config.toml
vocab_size = 32768
activation = "swiglu"
norm = "rmsnorm"
qk_norm = false
bias = "none"
init = "normal"
init_std_qkv = 0.0144
decay_shape = "linear"
Each number is 128 + 24 x the weight over its row's rms, rounded and kept within 0 to 255. Layers, rows and columns count from 0. Numbers have three digits each. The size before them is the row's rms in percent of the matrix's.

# q: layer 3 attention query, 512x512, rms 0.163, rows 0-20,64-84,128-148,192-212, columns 256-383
# k: layer 3 attention key, 128x512, rms 0.151, rows 0-20, columns 256-383
q0 061:152149149135155115132160124129113134092120156136126175145124083121126117131157147086136152125137181109149151126114102131127088144122124128182137173090110133159179117127100097139143077095123146144106113096134138142171120159123139137156107144128127163122125138143064108152123121086127141118156086127162134175159086131129137184115155088144127119161130099124066144090127124156058119126188
q64 090:118149114177116112109136098126140140151143124103106120145161129160127079134174108136136169160115132129110138163128151198141155102096187134165151154141131114165163126124117119151120123135096136125127144128138143144134127185136153115118125130157157124137113123105079150152124153157141152097189130118105148119106121111148127139106177116162119173143116139123108134113152123112139126117148
q128 065:160147135113123150154080131130135123146142132139156174119103120122124151065099135123124164145124095169131137133127112118199119090142160146181116148113099175154137110157160096132101123089107117097114106131117136169128103142120164138158094144125161090156111130145103139142127117150107098134147111129101115177166132100155162145066127126174150117157134121123106106102084138133109114173126
q192 125:134130130141103102135120152135126114118151121127121129137117131189129131142150110127150144134154139174094135142138118137130133082115160108131128151106143148147130146124173121133136118114107124163136139102101109140168106164121139119123159161142106125167091127138125153145116132158142125105179107118126122075125124113126117141120175145125115134145165123102114129123166131118122138110138
k0 073:144143130097102161099109130101100137158143118159130129115171155087076102131076148106094180147134101151160132105144100130129131133095124124098128137163134086114124097185099142141120163128111156103136089120160171143125139135137066112125162129191134138137087103114125129127097144141167117147140156170150147122129158125115185105148121134123129117152122115118115133083119104119145134106159
q1 069:112129105108098142103134169101135110124155168133132067083143129115144092136121123121168174126115136079133092132135113090124098108106140131121145125100140123098126099141109117129153083138170093172101144141139114114124131138143120123111113118156149113098124140134108069110088128112123083106147145064156137093121099131139140155169148131149132142140127137133101145110159147091092100170158
q65 086:096103120096120147166116145138121154155143137074127055147140151133122146108149129112140142137111156149126129133145100105113140086136140141175101115110145126093150114116125150132101109142196073129124126134139101146149134095121136096098122120103095118110171122154126063122147104105112132130117146167149073111112121128143114125144162153069138115145135129101113119128141126115146118133133
q129 076:123084121146130129095119104141117120138081106133099107133103127152138155126095091194127101116153135153146143139099160151110122113121085093142118106098136111183085110204129140106121115124129139083152146142167116126137114116142145125143116135129101100126174138126171131112134158121151145096115122124142152097110124126106132098095178077125158136135122130125174137139108120123179150118120
q193 126:101096134134135156151151144130107144155139165105122082138118164130121143114123112112095103177114138116149168181130109116139138099098135157173136113115139082122172110134141195129145115162168101087124128129144090146138124075139143113119123126099064124106148144121156116132105138108107119119078118147125106117100102129085081141130121186122135169096104103091094112115161108124162121140121
k1 064:119131110115149120139101146160136126139125136127133107136156151170102129151169144131128124142128128130151119137115114128105173106120148083105132140114126120122140131120116137128132123113104122135106195120167100086113115138120109127057156156139089131121139151158078180156121106124090149133139105108103122131181104167128159085120167113126136119168151114119140089106122156142116134167166
q2 062:126139146136123165111123173145142131130142099111076118124123099161139150125120102119130087115125113097120095137161141107110146096134135116144137110158144159095148138135148159167102114144154085146121076154112141133135117123107099162054136141134215139120097157139145121110166127152083107104115125124113146124099143121123097169102149127116128150147153119164163125150134118141117128117109
q66 080:102094157103107122135096128102107123106106152112119126110106111143138157072102156124115081116120148108178143110138106081117137158158109152136134104113139134057112117098114145095124134140165116133123096166106106133135102082108115154132141134099117143129149128189147077084138127141113110140071118137157074148145145116134132106147123130081120114148131164132188146061130092140122153168118
q130 069:110110109165092115111126120145126143116128149096142055118142143138149143175117158130135120137102152095142089121165152121112130171106147162132121141092151117110159137119140136130106138128140129148118141170090120112154091126113130121095141129103123085114110124096122142124072131139087094126120124141120101096124139158153156112114126139125156119145104138096132149137141152128125151139136
q194 098:112078115119150131127156125118138147154095143104160105127125145146161128129161101095131102139079139107176133160126131127140173122101109084123150113117136117066129102131087116131127134133137113091117135109127105096100118146128144111122102110084134119094156130138143069131126117144139118151086123154123128134115108145171120122150111093110182164112058142151152123096143128164154152144139
k2 068:084145131085131142109170161153173116126122107135118124078139115120133187113165122170119168187104147113106115133097115171104101117104123116127142169124109124141099121142126117140150126116128087169100177120131098131125140127118132122124129153124156113113160145129067151152125088108140117120147122098094100131082130131114142097133128113130156135144140121152178125145119133125094170128138
q3 068:141122138111114098149130110125102130176107117161097167134114137147134148116150122143124112087151114186152140161135152145142134106164095105132129128147182133120142141138120146114130127116122149077159119130107108074124140163149169125122169140104114176176101140135168169134151113151123153163143139174124132147125168110121124085086144124113097129121138152106151083114152133104190127129142
q67 080:153137139129132119173149143088163088139122136142160156127120131126167140136110128154140089112161121105149131077124139146127118125130129106093116174137116107121135146137097106157120162124109114091111133155110152076122100140128099130148080112153121139136109129095164134129141129144131133160122108112119122128162121126112113130111096097176140126124144126142144131090125151130090161142107
q131 080:090109166108130135130147152107126113157145154176151181113136101132093082147138146089125141156116080125122088109140085083125126173130134152113130119137132128114163110126104096079161097118166083084117140151124149138106130104136151135119147105141166119123135143137107093128087147147111116144167156122152174108128111125143111124176103156118099123115081151138089106101130115132074134153152
q195 112:156115144104140115137150111107138097120111111162085151150116110154114154117116154136136106112162150114140130121135145071139118118123132124069084140131176144137112141112134104124124157140086097159177086155116152081137146140134086151117123149142118183154101095091183144120162147151126102122153118126123101144182114119143149075121123106162162117160139122133143137098134164141083148137101
k3 069:105103142141120143158109089152116139153123119128162174117085089109118134097133112128202085108162130134104127119115129141134130130170091145118111126088118111123084114119164108123110099173130122114109153164139104123143104160093133165147150084099135141109123133088173133129162106141101111126087158130158113121128125120141113167099107113115140130089110141121121098139136079093143159147116
q4 064:139134123090184136132149067107103149110113142203108161108127129101109162142134145133155123135109109150182145093126111132151126128113149112104125137132099089120141145135152130118197139099146145140128137151152139135109112117118114141183134141147145138143129129098110149181114114080173147128107110098148087107160130135130156140112100182176136108144120128144127106159085163118120121133116
q68 078:129132123165132123091150081146128107120161133126147169093151136094146125161111113135118176119145110105131183137124136115134127135135154151077130122142097139143125123131148127117140154116090134189149126086112148125115118147129118141150168142167142144139105150087137153137117145108098144125101177124123143137120146133115169147138121148148126147126086137181090104179130158146143090123102
q132 073:133156150124115131132153138135132131099127103134131152108114098168131102129085104131087132155147141140097147130097174125145125116129148153076059152141145139147110158105138172141145119105107129098137093159163140173121141080117120105124130111162097154127170130069116119120150160155162162137163134094107106178122125089172084140122140111154120117099137130151083125149101150167184118134097
q196 101:105141116153118119083100106123167083150163128127132137097192154123140082134109073121123124113150124159127135101116155161110097134149121135119099171152080165143087121129135123118143126084175131128128136127110127137158131148138100144125101136142181124145102148121100114135098139114156168116121154126135106163120147088148126093145182089147087110154163181140141175162100140159101111149144
k4 072:142139135125100125123109093114117145111074108120139135115100141099101086105108138127110121122162138153142106134117084111141127152117135123139147123125149124166110123179159124109149111178110125138130142149143125132167158167145136123151169106128157126101110132097159107112156145167124101099125147172133145094126120149111108167136144128103147132104109152114137120143119087075132130128122
q5 066:123110128102196126113144125092143158070115132089132107109113113119106162098119117126159114176113123098154161149144102099117118151129175101125126138110112096114131152146157125133058127156150145162072145147154153089151163094124131138109150114134126116119129115097027104114136165115110130107127108108124104155148108128096148154126142134139138120159130106161114157124131119149084156113131
q69 076:123115143157141140109072083126113136102141090150108137129133122117116101101138121133123133120112161064111160143101091159127119132125151217183172127162107134119130106112082119079162160111121171158109114129118118148157129153111112131119188112116199116136132113210067125146130172148146154108154139162121166153149129102134134117150121121123099098172182120141127157119108135109121127151169
q133 069:107133104154124135121126078132129143140090155106133129141119111085123170160118105121101131103132093087155123144110116139100169130172108073159147115113184099139121100138146150092091127109157121145081112091147135160124158131137108125166128101123137141117111123173119121124137175144119129111115103125125114095153114136129145118129147107207144119108123124109131117072111120111132136148139
q197 111:102100122090130160125153146105125140126165156144173126129122125132074077143150114129133139194119105134150137131115143118203164116115167136151174130124143128114119106135126111130138133117137136122103169083104081140123115217105091115145162110148137141158088133144098133163059087105178157094137118117115131067098139130132146141121136159106123164113135099096147098108128077117080154111080
k5 071:091087131173154138097122103149122137156116124174114163152137186102127102116126125120128160128137107114177130107128133072120150139134103163099144126156125116126147117166089135109122163120135171078122118097202145121124107125140126142143146110104123144127093126097111124107103162117112175129132134120108135124130119168130148112125147121153121136127108113123140110109117101121145166140128
q6 059:134101149112116148133116130109159090131109123107123118105156167161186118131115093122125126084157123116089115101134122151120140097114088144082153118128144153073161118113129121173111080151141132157119111076098133108139105152168120144071099115135154125159123138144193138114145068175160162150144130172126187128057121129124114145146156132104167153107158106082141124113163147141150121165135
q70 088:113114131111135154147116142114083141124082109077108128113096130105122198128169142120081112110136162158170114121172143105138158118132112138144094121091159136123138138128085148135149112162172162155142108106126133129145159134151129117084133103113077115154126131180128127096148086140121103142106149104159120117077159128138114113116125131123131114127117174120145140095124115143120148098119
q134 063:151132135130153117103130101146127140101156150102133072085101134091129114114147140116117126167108130113128142144136122153135064123128140131147116143103144162090134137137145104127136169136179104128157158173141144153169126091146175098148127148152135138126151157164097155078141142145127129145168160108126124157123125124125109054144112112171161141139107128182109146125149118118116089108149
q198 107:088125136168110137133119126173123117104116104098112100149099125182109150134168117147069160153121143122147123115133145163099135116129104123159086114145100116097122113144105144135135116112168108083133140104147174107107127084124113111116127102124082089163103145143109126148119101133140118183113162149151107145125095094155103144133150126108146110112090157149133100102124132128146103114127
k6 073:124108127088166142139140150120115120104121142112123135092125136136200139138153168122103131142094119131102136158123098122111142119164147133096149129126126129120135149141129103131137175131117138126111152118147091123121141099138144127116114103102104093126128116130133163128142179108133153132133070121049128088114128157099134112113116080135112135116135134103105101144120145152130144124134
q7 061:116100104120123157148102089140123167141171109113170152157101186168133173118118132168122090141127131153144102128144145103142149084110078110110135116175125150126116157126137132119087114120111129093190113104088144103092136134124119113139152156095113162142116120128159164095127108139142126159102126134085135166105161104124106095106140141114137128117165167114153136151106150131162134123091
q71 082:132093132148100130150138147136149080165112115064130134125106126116171137136084099149071126117116101123138120126143114115107130148133114146116099117156121090095097155136090105142136146149131101150160132148138112131100121090104117117114094124134103110175140148138145158126104106100110135174100162103163131140155124128096151094100100142115125127099073121114085159142106123152141096105106
q135 063:127112140103157127089115094121131131104153146141121069094108136127115166113136161142171108108103153130137088166147129074077110105136135085058120110102131108113125153138122125113150064132137054125095094080100130128144098105089157129113158085146125124123099131109106129135126147157064105109116103145138095123132134158135114139135150119162134133151115126120164093178168141100107087099141
q199 113:077105126104129134161135118110137109158160126134113115118137125114122114126093139139145151144130150110168104143164132110135114165166135091144059141151096140113105149106071156172134132130125112119154108136093129132109138119086081128157096153132117174143140122139147138121127139095137112104101108096148139140198157106126145091123165126129145130140123156136112109135085177141121130156087
k7 079:137132126141131127140140113106105124152124131119139164123098143119154130107108134109157116118093134127104165097091131155144094127149134153125087117096132115126117143148143140119123144127139126108137123151094127131114091143143068131169107109164130112129156124126159142159125105117125135116113167150158097123099150105137127164122124102147126135091116156134142124156099085119119131117139
q8 070:129121150170112155130079169165145142126151169059130127164111183121134165133133100144130083102135106117107072113134160148120151108113084088148181140156149132127131122147154145089116137150097105129173114102129129138121111166147141154131128132073120127134121128119156127135162102139141136142136119144110106149088121101103117152141178103080118134151171140089138140128175132121155153110092
q72 086:112088130164123132115105149117125105140095102124100111127113087166179148130092092159088097100091115109124137147133105179120134160157117130157108165122127112099103145182134150124144085122161093112133123120137142121121098116126149164161109120094165100149125130165073162134141108151155133191139117102122113150134161122112126085086076156153144129102144106116121132140179138147117135168190
q136 067:136128144157103104145150137099129096105152182185131106120127093150096089127146153135119176102116084124106108118148109075148102146114136120131120117111145121123168129125133088142170110123133147099119125129143115122135125119131152157140114145133146166109112122108144143151040132128128151162136124132100147111108115140120141172128109166073159111128131112134104105106162136088103101131136
q200 107:105087113125118099142132107124109088104085121150112087136071156170123141113165128189068140110137112146079156164152108105132134147132135114174172093117156131125108135102089095171134126090125083126167102118114123092119161142132148123120135150079136127139124115109108095108174202164081089117150101118081119133149133091175096094129105163158145154119118145112143124137172139119143153125134
k8 072:117109117091132170106117143150175118111168149091095183114127111165167144144136107131143097125130137123118082152111101128101094086130106097101101158147131152122101118085139160123114119162116145110099167137135157130113194152127134121097103156090095144127144152184160137162115105150126143116109153125118157146105119149075141122095106103122137115109171104123104104123125122107127156175176
q9 064:121112173088107144102110102108090133112132154128168124146099136152132142085173190127169152155122142173118135121117166144141090107155132164127133101139134149101147164137134181106107108109123104119173156107144164185094094143151151125145149144125091155135067165142137098129142148059118104130091165137138152138105164091162120169157117182118124159112135140111146104136135092098130124089117
q73 090:114078100088115137101134149094145139124107142146133124150120119123172139164169125121154113148119152154128117099119133154103168114136171056163140159140108104150101120145178071168082113123189124095152145140157118099090124124161114110153109122158165093115090115077109106133159172138157156119136116112114082150108110167110125146119137141130133176115109105073100123142152143156126168150110
q137 066:133123111116097117167106125099142146134153146140143113112125100163137130106147139135087124125103129130157126158148134112120111086106154190125147138117079144122150154100122158062107130127140116068132153123139148111143096107127172133129154113092132097153122133146062112111085176132146126170131130133120108140146145129133139116123102103141125144120105139134114132131137126145116135117110
q201 108:144102130139126142173147119135157148128125163076100091156137114150145115124125180122155158135148135118097115104199138093097150082146159098079109128158123105136106146143083128134069106183148122168150145122139103115142135081123112147142112112120079159106148116078179142118120165138159120154135117099132108130160137111140101122105146111141095126178127135107150150152157131148108147171114
k9 078:134115108128132135159133146121082110099104127133092119129123102110054139109117125092114129100148129130153179145148111110152103101161114187162129137106127116172136139103134135139155170141130158116132084159154131144127114112129098158143136110134105112110093117131152149097153125104154123173126102146134139077150144125084127114143111078118125126113107160094120164137119111102111113131130
q10 056:116141112128117121091146167100120151102091151122129133150112170160153116117159152093158082059136136111104153133171164131109160100100119159117164096121156154088106123181159131119130096133104122134160135067136154117146095120167119127138091120097138114111117131138142132126154100114113088149144125124113131105119124101133116181148155152139177171132121098127125178143146106134153134116158
q74 099:142097108109109146083113124144078163101096103182090120145116087129088180137182128116095130122088156112105131115123129152139146155114131121198158156117149155143108128118122069077122098100151167130151125111133152132146094145132123106104130089095132078135084109157131087113121136156142129118162102090140126145122133140143132147119135151116155133099138119093166139161107123094113134114167
q138 060:125114143128122146095123150084128138108103116094079100133122134103088127129136106186165136127093120080123096151111111120091140135105098049153172105138091098138140122089115122130114134173135122189091141133202151156144124141126119120103121163096168109131173158141145167102164125151064135096162132129127156092156147155152145133129139113131157138108134157124176120132105142112141135176137
q202 115:128117111152133150122110138179101140070099131125068117144084078117097160132168144113100162120122117117115138145145130132160159126104123123173173138103139127127131138130110149125099129134118155121107101110159153148160097105142146095121149090102119112129112120162094118094139118132153112100168117111139130146147139110141129136129107153101135117114144119135134153162076073136145093087138
k10 087:098129131140134123126135184134157140129115064158127077129133156158113143101170148170125107138122122132085120145151135117110160151118152096114137125132129147119101096125081102177132117145129110163095127078123091106142108060119134132109166101110151131126132127123100121154116141123072106151100104099080101118153125144130119073083179131131122123186136123150144140101135180152114202134157
q11 058:122135134113141174150091086109119155135116132102140139134121150134215124091157145139116150135135125176090118110109172109108108097163101160120134123121141152130179151123123180134085103086129144142160109131127156191103120095110146125120159157101143127153091155135138121090106126174149129158131149139120144093063168151137126098117102142111138158120115153091132124135108134106139115083148
q75 093:127102129144093133167116127104139136130098133087127143140061118131171139104163139126097155142114133201146069126127154083103148131118167086125164077135152113148081155129095096169130122109141124134124145167152142122125134108148115101104107123077081112141150142113153147105108170140117129159096140123130091099089119133125101122102150147131108204119088165111133107114138116130166118099113
q139 056:132124130122141132088105151128130158109149087112141117160120122166140144151182129078147118150129134145129115167113151132084089114152094140105144152144098132132143128085099119149107165103111120124131176106153138108086086101084142098133125120098098107122098144124115099110124170132135104151104126137133139139133133120068119162101104106112082145117104136042121108118152176129161112135119
q203 105:126104114165130139180131127149148157139116149075118131142125129102138125125141101125150131107093144126148087153143128123074145149140139118139099098120144145126131147128113102109152109151152155133138148139133139120122078123097127129135114126091071136094147132144116128144121107116158126168123134122153120124113118161127143120082109132133084155129125144105133150132127126151159143110111
k11 083:162152130082120133140135108139116145127123097076112167125105109132160152169106127140122092088138081111118085112108115180096134128171094119117103126078093173105094138066167123134140164132149105120112144142133088168121111117136132131107108132076133105144122123125163126117168104133093122130134153158135127103118142119121076170115116131157161128047106105138158129133110128126106123139140
q12 075:130078110096085125150118157153158124124115127088114132144080165126126121139086140149124109114133135161120099097134147117143154160140150123096136139141148130156084139169131077086157086138139102117125147098124158123153104147158136138110107129171094106151101129118086134132184098108096142101174148128121091149142138103102112079122159118141133115131164144103120125148162128112155141157081
q76 094:132167134095124132122160109162145114105174100151117095141120140150143107160104131103135105162141127105098167121113087160094123076158130127091092133126125141136165159170155158152144103135144123149125106143144157149124099151101128121148123118115121116151136128109148115130108116112106163158196148088115106159093145149120154159086115153082129128105140105089111126137107111146145122079121
q140 071:137118094121095074151111103091144101134147139144133181118115108131100159104139152091188197139079125120106141117126157103168158138127114149098119131129156134138140091106142126120099141126082114130118140068108133116076119101164122148095133121147161137113139157124104124152134131090128099139113163092118134143144163140113162061126133077116129136153154120161151104110160160162116152114122
q204 107:077147120117130107167164103135108127142137120136124128160136154142117128148096105105090139106101067139134129140156090086136130111131146122147121102121196104162147155142163145137115109111146112113146092125153173091121146100161184115121141137105122139103131124137109079092128107153114102109123154106080131151159143114120118146131117155119131114130119109125143091168118160120130121172139
k12 082:161135098117130119150156158132100134111118093114079083096118092105128182115082142083171142117105112157100112105122086144139100135142112114130119131129117127130098147099122179124141060165121108142137157143130106131125089136147083155160116113134147116115143140113152112129130136113094114114146082128098127097101145142090153175122139091118149120127131154156163139108099144118114131153096
q13 068:139089116117115089140181171132124096141155165136103147114147112161142101189097133107102151120136146141127085192146159137130127114093129156095163114120121115150118157162101138148149139114127123092138122166139138156108134096139133103143098124110103118147071114149150111134143172106109106139120132135146144135159105130148121103109112199137097148131113091133134094103135152132117141118128
q77 097:153137124119083145098141128146103128141123113167091134153123130125059120095156145134123178099143171126124147111086094081157100179116152121163140095097122140127152114114100120070136137093102174107123107118093133141147114126127095104150167131124113154108117119156131085136129151147124115108125123135104139162113124083177127131151119135106129132117140094147141132122152135103159108141130
q141 066:146124139106102115089106163165101133152111161107114137159119120137142157109136074126130088145130127152126125175135151158163168136145137186128111094165125156101125134109130128139137134104116093125120164136136136148119127112128145142163148114127034059162147138099133119125139117113119124123155140125144136140146121097082127130111152151152128148110200130138103126128151119128102139132140
q205 107:099153105129141137121125131119152127129121127169107119152158122140096087115132097112176118091138155107098076125135152113143082126138121111167129129105115155147141136130084153106135140119123151090080137142106123119145125101125125133127113134136128122113144137127115107115110126095138116104130153098120121183137132106119125083120134068102136145134154117138110132122108126138133098184148
k13 096:121121117090142141138161160107118156124117108087122164112133075091175061116122141107087108126106111141141114122099129134135110167160131141152123137141143097176100119127151128115087172089080097129151128163160135172155134124158149120166101136167102096113099109098132128117133064067162139143129128131143073105148095127127143173150153141122116134088142139139112095153119100129155143146115
q14 086:110165141117152120094116130107132116110097153118089097140106112093139102117097164124126109133131109131151124104144125186145099121094145107149165105169115086103149143103140112137106076136120131064104097113145100099104172084135102116158099145134098156109124138104118132088143115078141132105101165131128132173135121096165130112118101147119122139125135111127175136199152117116156133150115
q78 106:082145130155116117130136152111207140144125099127180140113118140119158102173105118145105153097147152127142132135110119153095115103154166128113105125104124127116134132098137189143125113138151100137171093147149137103133121137094099150159116136151099149069130138101090116143134096136124115106128138138119110117144117161143098115147085127122159128124131126108127132125142159170115117140185
q142 076:132126138138125159087092107134123122108115151130138137131148153128133091132113125110110126145133163118105159154157104158159118140096123143108088120119120108143104132130164161161108127095147136142116142106136125057120139108150125134082163087163127099127100110129138084140149121115131113115144160188142109176151119132148144135132125084067155149145119131084114143166117147111101109129126
q206 117:120130130114138152103175152133146134153158115182147100094124080118147106103071108126128140143168128104090134162164137124149130111105099122085142162113134166127156097126081141140166118131174159107082122134137133149131069121120139161131128140165090135124091125131108156111100107086120162125144151121101122117131132142128133150147077139098128122142157112109126159125158125153092082081133
k14 082:139101144171091118138113085147111104145117152092130128167128114165074115113131099137137096149158116118101157126151163090142110123097132163162123138135136141135081147137130142119126144155137145126098124126122118110123125119106100136142162108094152179117129103154100105119120129098077084107174138122145127092089140098147099153106126121104160154089154107135143159104092100119083123150080
q15 081:141133123125166126081124101151145135134132129112143088116122106120161140145107113126146124155066191083087166200166128149114156071125148107122085141130085170072159109136122123143136183106158103145170117147153150068135121161121132144122142148129140154104130142123160098114107142150129153089122100118117124106149099119105129153145070112134138115140118081144137162106128160151166135138090
q79 113:180137130172128160112108130130136121108151126086104110112109099154169119111108111147178111117142155150108125128138142130126101107135138127121120107160142175141138131154123151136108153112140107110080125154191121121078113103161125122152130103136195117156131123158122131115099166117124125148131122153092144114094123112121133148118123129120084137119100099100105142118101119095144121104186
q143 073:097127165101101101152117113140159136127179179137131096104098126152153134193110101116127124102109090122115123119121139138156141090154120173145167137139136167101126142130113116121127122148102111120155094127179159164104116147100127129095191097132140089141124111183123166127111077151111103164176169138159150146116119117104131135116122152128132146129096171110121134128157131109128145147163
q207 108:134091138172140116143149126148108114154129144115117120127102109114131117166150143163154119161115142119078144163133124147125118191119148113150109133127180194128152125123149151115105117078097120152125168100137137142119095127115073125112144108112141153106135130117093136111114163144072135148117126145151138167125116089113153138153128124133167155130119112114152137103105139145126128101157
k15 091:040125148136129136129114184075122132155117087134165129092139131137153156120132095115137117122094147144151118115137153131126157104145153090124179142143096134096132108137133107145060101122147126085136125142141111124151121140129156096141104133135139133123086132147108157176152118098122129151151124087107081139137107133142143148129125121168150132098140118137113122141180138118132132121138
q16 067:142155113128127101100130115120118129146096133117104106162141129118162107120122136098104087097144122114064168120164085126141148127109103117114157142135181174078113134133172135106112125160106141186115106076108145093134124162136160122150148121124125108129133141113173162117124117132125099138144104101150129100178131107148118179130150094164182098130134113162153153160146135109124139137146
q80 093:145145126105121090146131132121086134102127133129110125111147116137122150129137124088146100156126110092097121131128120128120095157113121158151136139085144125127132102111145063108149139114119122183114117092118094109140126137135162126104164061104106136075104123111132094092131124164111107138134114132150124104132159121150145104134107147201136106110135112116172129073090116134076124114136
q144 049:143111144133122088100121154110144129120133153156129104138130139117136126131151148119132136123111144100121129158156127159172114101125098126180169130169084111145169107118124147109077101155103119180093120181151081120133117121096107117131123130099151116106150147129152140118134154175118145136160129149148105132112142132146103140130126131134105138138158122121199134138105136115134118194140
q208 105:135149149114107121115120113148064116083124143117107129136142097123118152154141154132126093141116113105142156135151084143130131142147101131166167144155150091148118102132167154093152102116113177155123090073149129148134093112142203127131138084123101140110096128141116157109137116161124114157152130145124130090128127129122153111127060156151142102143139107158169112120111121125112150156171
k16 086:106106109157109133097136171140141127137151108180100125136117151134192138126152140128138104153109150119124163103145116137118151112104154141088132131152163196178146107142151128123120144114145104140148064137069116097162167097088149106108089154113144170094154127118093134106151097104110102129129100082168079121116125143180154163120151130158123102129167128130124087141146160131153150116152
q17 065:114146151090135157103085144168130131128103146135118139131144139106171120151157103131105127097135129169128130141114120117123147088149155126111145148138179142118139164125107117120119074113124112162107074101135157171115124140131127150137157120116108115152086163112101119139107137117143149140185110128096147117125143134159113118141089123113090145128128113102106125119120111144114143098158
q81 108:148104137141132168148103150145115138145073121115119118124083143163124160118153164133104161126120143199140130113136136098127139100117138089136112106130137084093132157165082159170158103125141090181103166157135124098143146128135135121133125123129102125127153166100110150111087112139129121151094163117107122155114135144151100091120132155144106192176107102097079119095136085157144138101129
q145 052:118142128114110133177126110114141122165141134124159128114129167153124172131122165105136141167134149153150126117122136117135122118116147142133151136138082157143125144162104146132111192128132148083117185151105063122127144127120160108120127114124113142103142129138131118125114140112134168139145172096111120141108138090128158148149114139110084148132108167126144102143178140132143129086143
q209 111:084125124163103104147104151127120154139155111151084093132098156146096155127150119122163110125122140155096116116142124151100156163118140105124107112126151176162176172119091161127153094142106118155126130094152151109099128106120117114116164109100142155139184150139111141126121137144131118156143142121112124147121132114162118094129136151135124144162106100100110113104106148146132152116107
k17 095:165088143144115123138131128131146118130158125130128159146152147118173139121105099126175110091152138130141097096093154124074119134134135176122081091088121155104100141094133155136151098134140132143169139185134113157142102141137148142153133132136104129171138146170158143165139143137154125106137103150149143115073130103116086174132103140104136109102117171106126112129121144103127111104140
q18 082:106113102123100123178137142111143137138123127114150122126125108121069146126142174087132112120122151127118094106082175100128100111131087133151121130096098165185152146122096102115119148111148157119141133136105132111102134137130138115104137140177148180115118121135103134106129143122132131113096173155145139128143121151120143065130127143137108098158129134161142145144130061089100124120115
q82 111:107149122115141159149155133126190109135145110174149115092157145131109101115121098177114108150169118137144128099129149156123109160121160114134131087120078072103149157105180141156156159169080114121115095083095122142110148105125113132094120136187091138160148155119129180134144101131129131119111127148158117099109124094088138132105092132072101117082126151128120129111152094156092134107104
q146 057:160140135131102141165111119108125094128134109152141154121162146109104134138100153126135125151124103110143132134126166143109138121124154151090107140089145126125145121129145119158112104151151148122151096138119136104138113104155123110146137139130070078127106148100090122144119109118061101118121132125159154104117140149099102149100155077159106103155139128120155152132172118120141143098134
q210 103:144118145141114122144145135139118114099104135112138125087123165110130152127149173185143128149128113124142136134140130141166065136098139134111169087100147090117143151133129141158157146121155103103128110143098128126109110112135069155131128128152103129134119136121134122145136136134094158132113130134122074102128139130126101151144104113113114128118092159120175123118178153130126095145131
k18 100:163146139106149121128112088130162121198120155170104112120127131127167127133081142141142130113122104112151121084159118154116187109152118095106098056169149143083147142141121150156126113110136109124191108123105126083155165137108153123101121183148155112128156110141131140145121096147130126110172085115130134135110157077174136098129128113128124106175120155122121116125092183120169132112158
q19 076:155133124081139149097145139094109133119101093150130088133216117103111135159112098117083175116102061104082127149166125092111142138109074120144121116127165126137117137148172143135128140143108127139089130167126132130135138159116198122157122118105109153116142114112181142123124081104164117136123131107157125096122099156125128105096105098144131107166111088129160149161151140121092115133129
q83 110:147155142125178077166153123148139136133164152111133136107132126144111084142087136112114140174114086118168129147147111137154128105152106138090160116141134096142174128132150168141144121119116111135159161177118115173090182148133117119082131120127124141123104113118142122133146097111106119134149132136134113139137111117130166146121112129120171087097152112146148111110130124093146147121127
q147 052:131112117121175065129091146143096147075133123108099090145121163118100154082096103150139132118126119107141114126135059160098087127121150104142135136096138095122113109113169107124119074123117178188073096156119156111119144109148143118111130139165120155129144117117092200119146122110135103149167118125120136159093101113131124103117091095093150130129110142101135120113129160112132129140105
q211 104:123147105154131105133129116159108133109163128096109128157096121120091121153139150109137125131145110151165169146105144150133140109134115148137158153140095108141169092111133200087097120147125124131178128159135139128100138103115113131120154099088153136095136149160083145130142137098130177133154112120107140149135109151131106117084122095141082077126140150136099137108111127108114121157091
k19 086:139140140113131140102134154119116140079119124159152113136138153113122153088176129091135140123126146150075101134142139095124118165147152080125139128153160109126127129139124111145107145107142107126125122074103120098155148128167163120149145149122113128120084126115138111122165142105127111134125132135130129124150133155150124095137129148127119148138107138154142145153158132116102185140140
q20 071:090088133102091147135164115178135155163127173159124156129132141164134144135131143185131153146124112145152122102152142104126152149130113172176106100107129121119113131119136106185121133087117105141135182172112144153124143164117118113128115124111107132130136101101143159151110135174114133135099156150142099104117136121099132120082123116141087143115089126098125129152126172105137117117119
q84 106:126101123128106115148128151117111109163150133154130146121110098112114123120094126145158172126162157126132072143131130141105099110139131141168068125128125139132137083120088096187121107131133147108135110146137116141104139126110104115140111115128099156122114123131077136167109145134128144108183171134108124142101102120099109111124132161127129085132103160108104110121115142099097133163154
q148 051:148102122110136115124152104114119143110143121084153120117153144175148155078143069110145185139118174123141134149181109110099142173159132095134117092135143093123105094190155087118128142127129124133107145104121146081123121127129144147190104152142128149114157101153138163139104117165114123126099118130134113176124131120123139106122130089103123105139108109171103140118127138153085107131140
q212 098:115083122132138148169166070115102137130129102132132092128135166128095170112087144106117132095133124154176088122139137123110122142129140130124108114150107146130092104119130136104132143146144117151144111151145128127131105121122110131146123145085076130119128131113098142134119161110170177141125133141114152148137167150092146125124101130134097172140156137155131116099128161118109127116136
k20 095:130119134115146098117137102165148134107134182151119119127151148124085149102151103161143138120106164134161108119129121106124123130104131160167151130133141126140088134137187109143170132137110115160131116117135090150140155116108149127117133137117158131117109073130144053115115095085166152126150087088121096121160093092139102110130148121114141130156159127119088142115140116155102131088090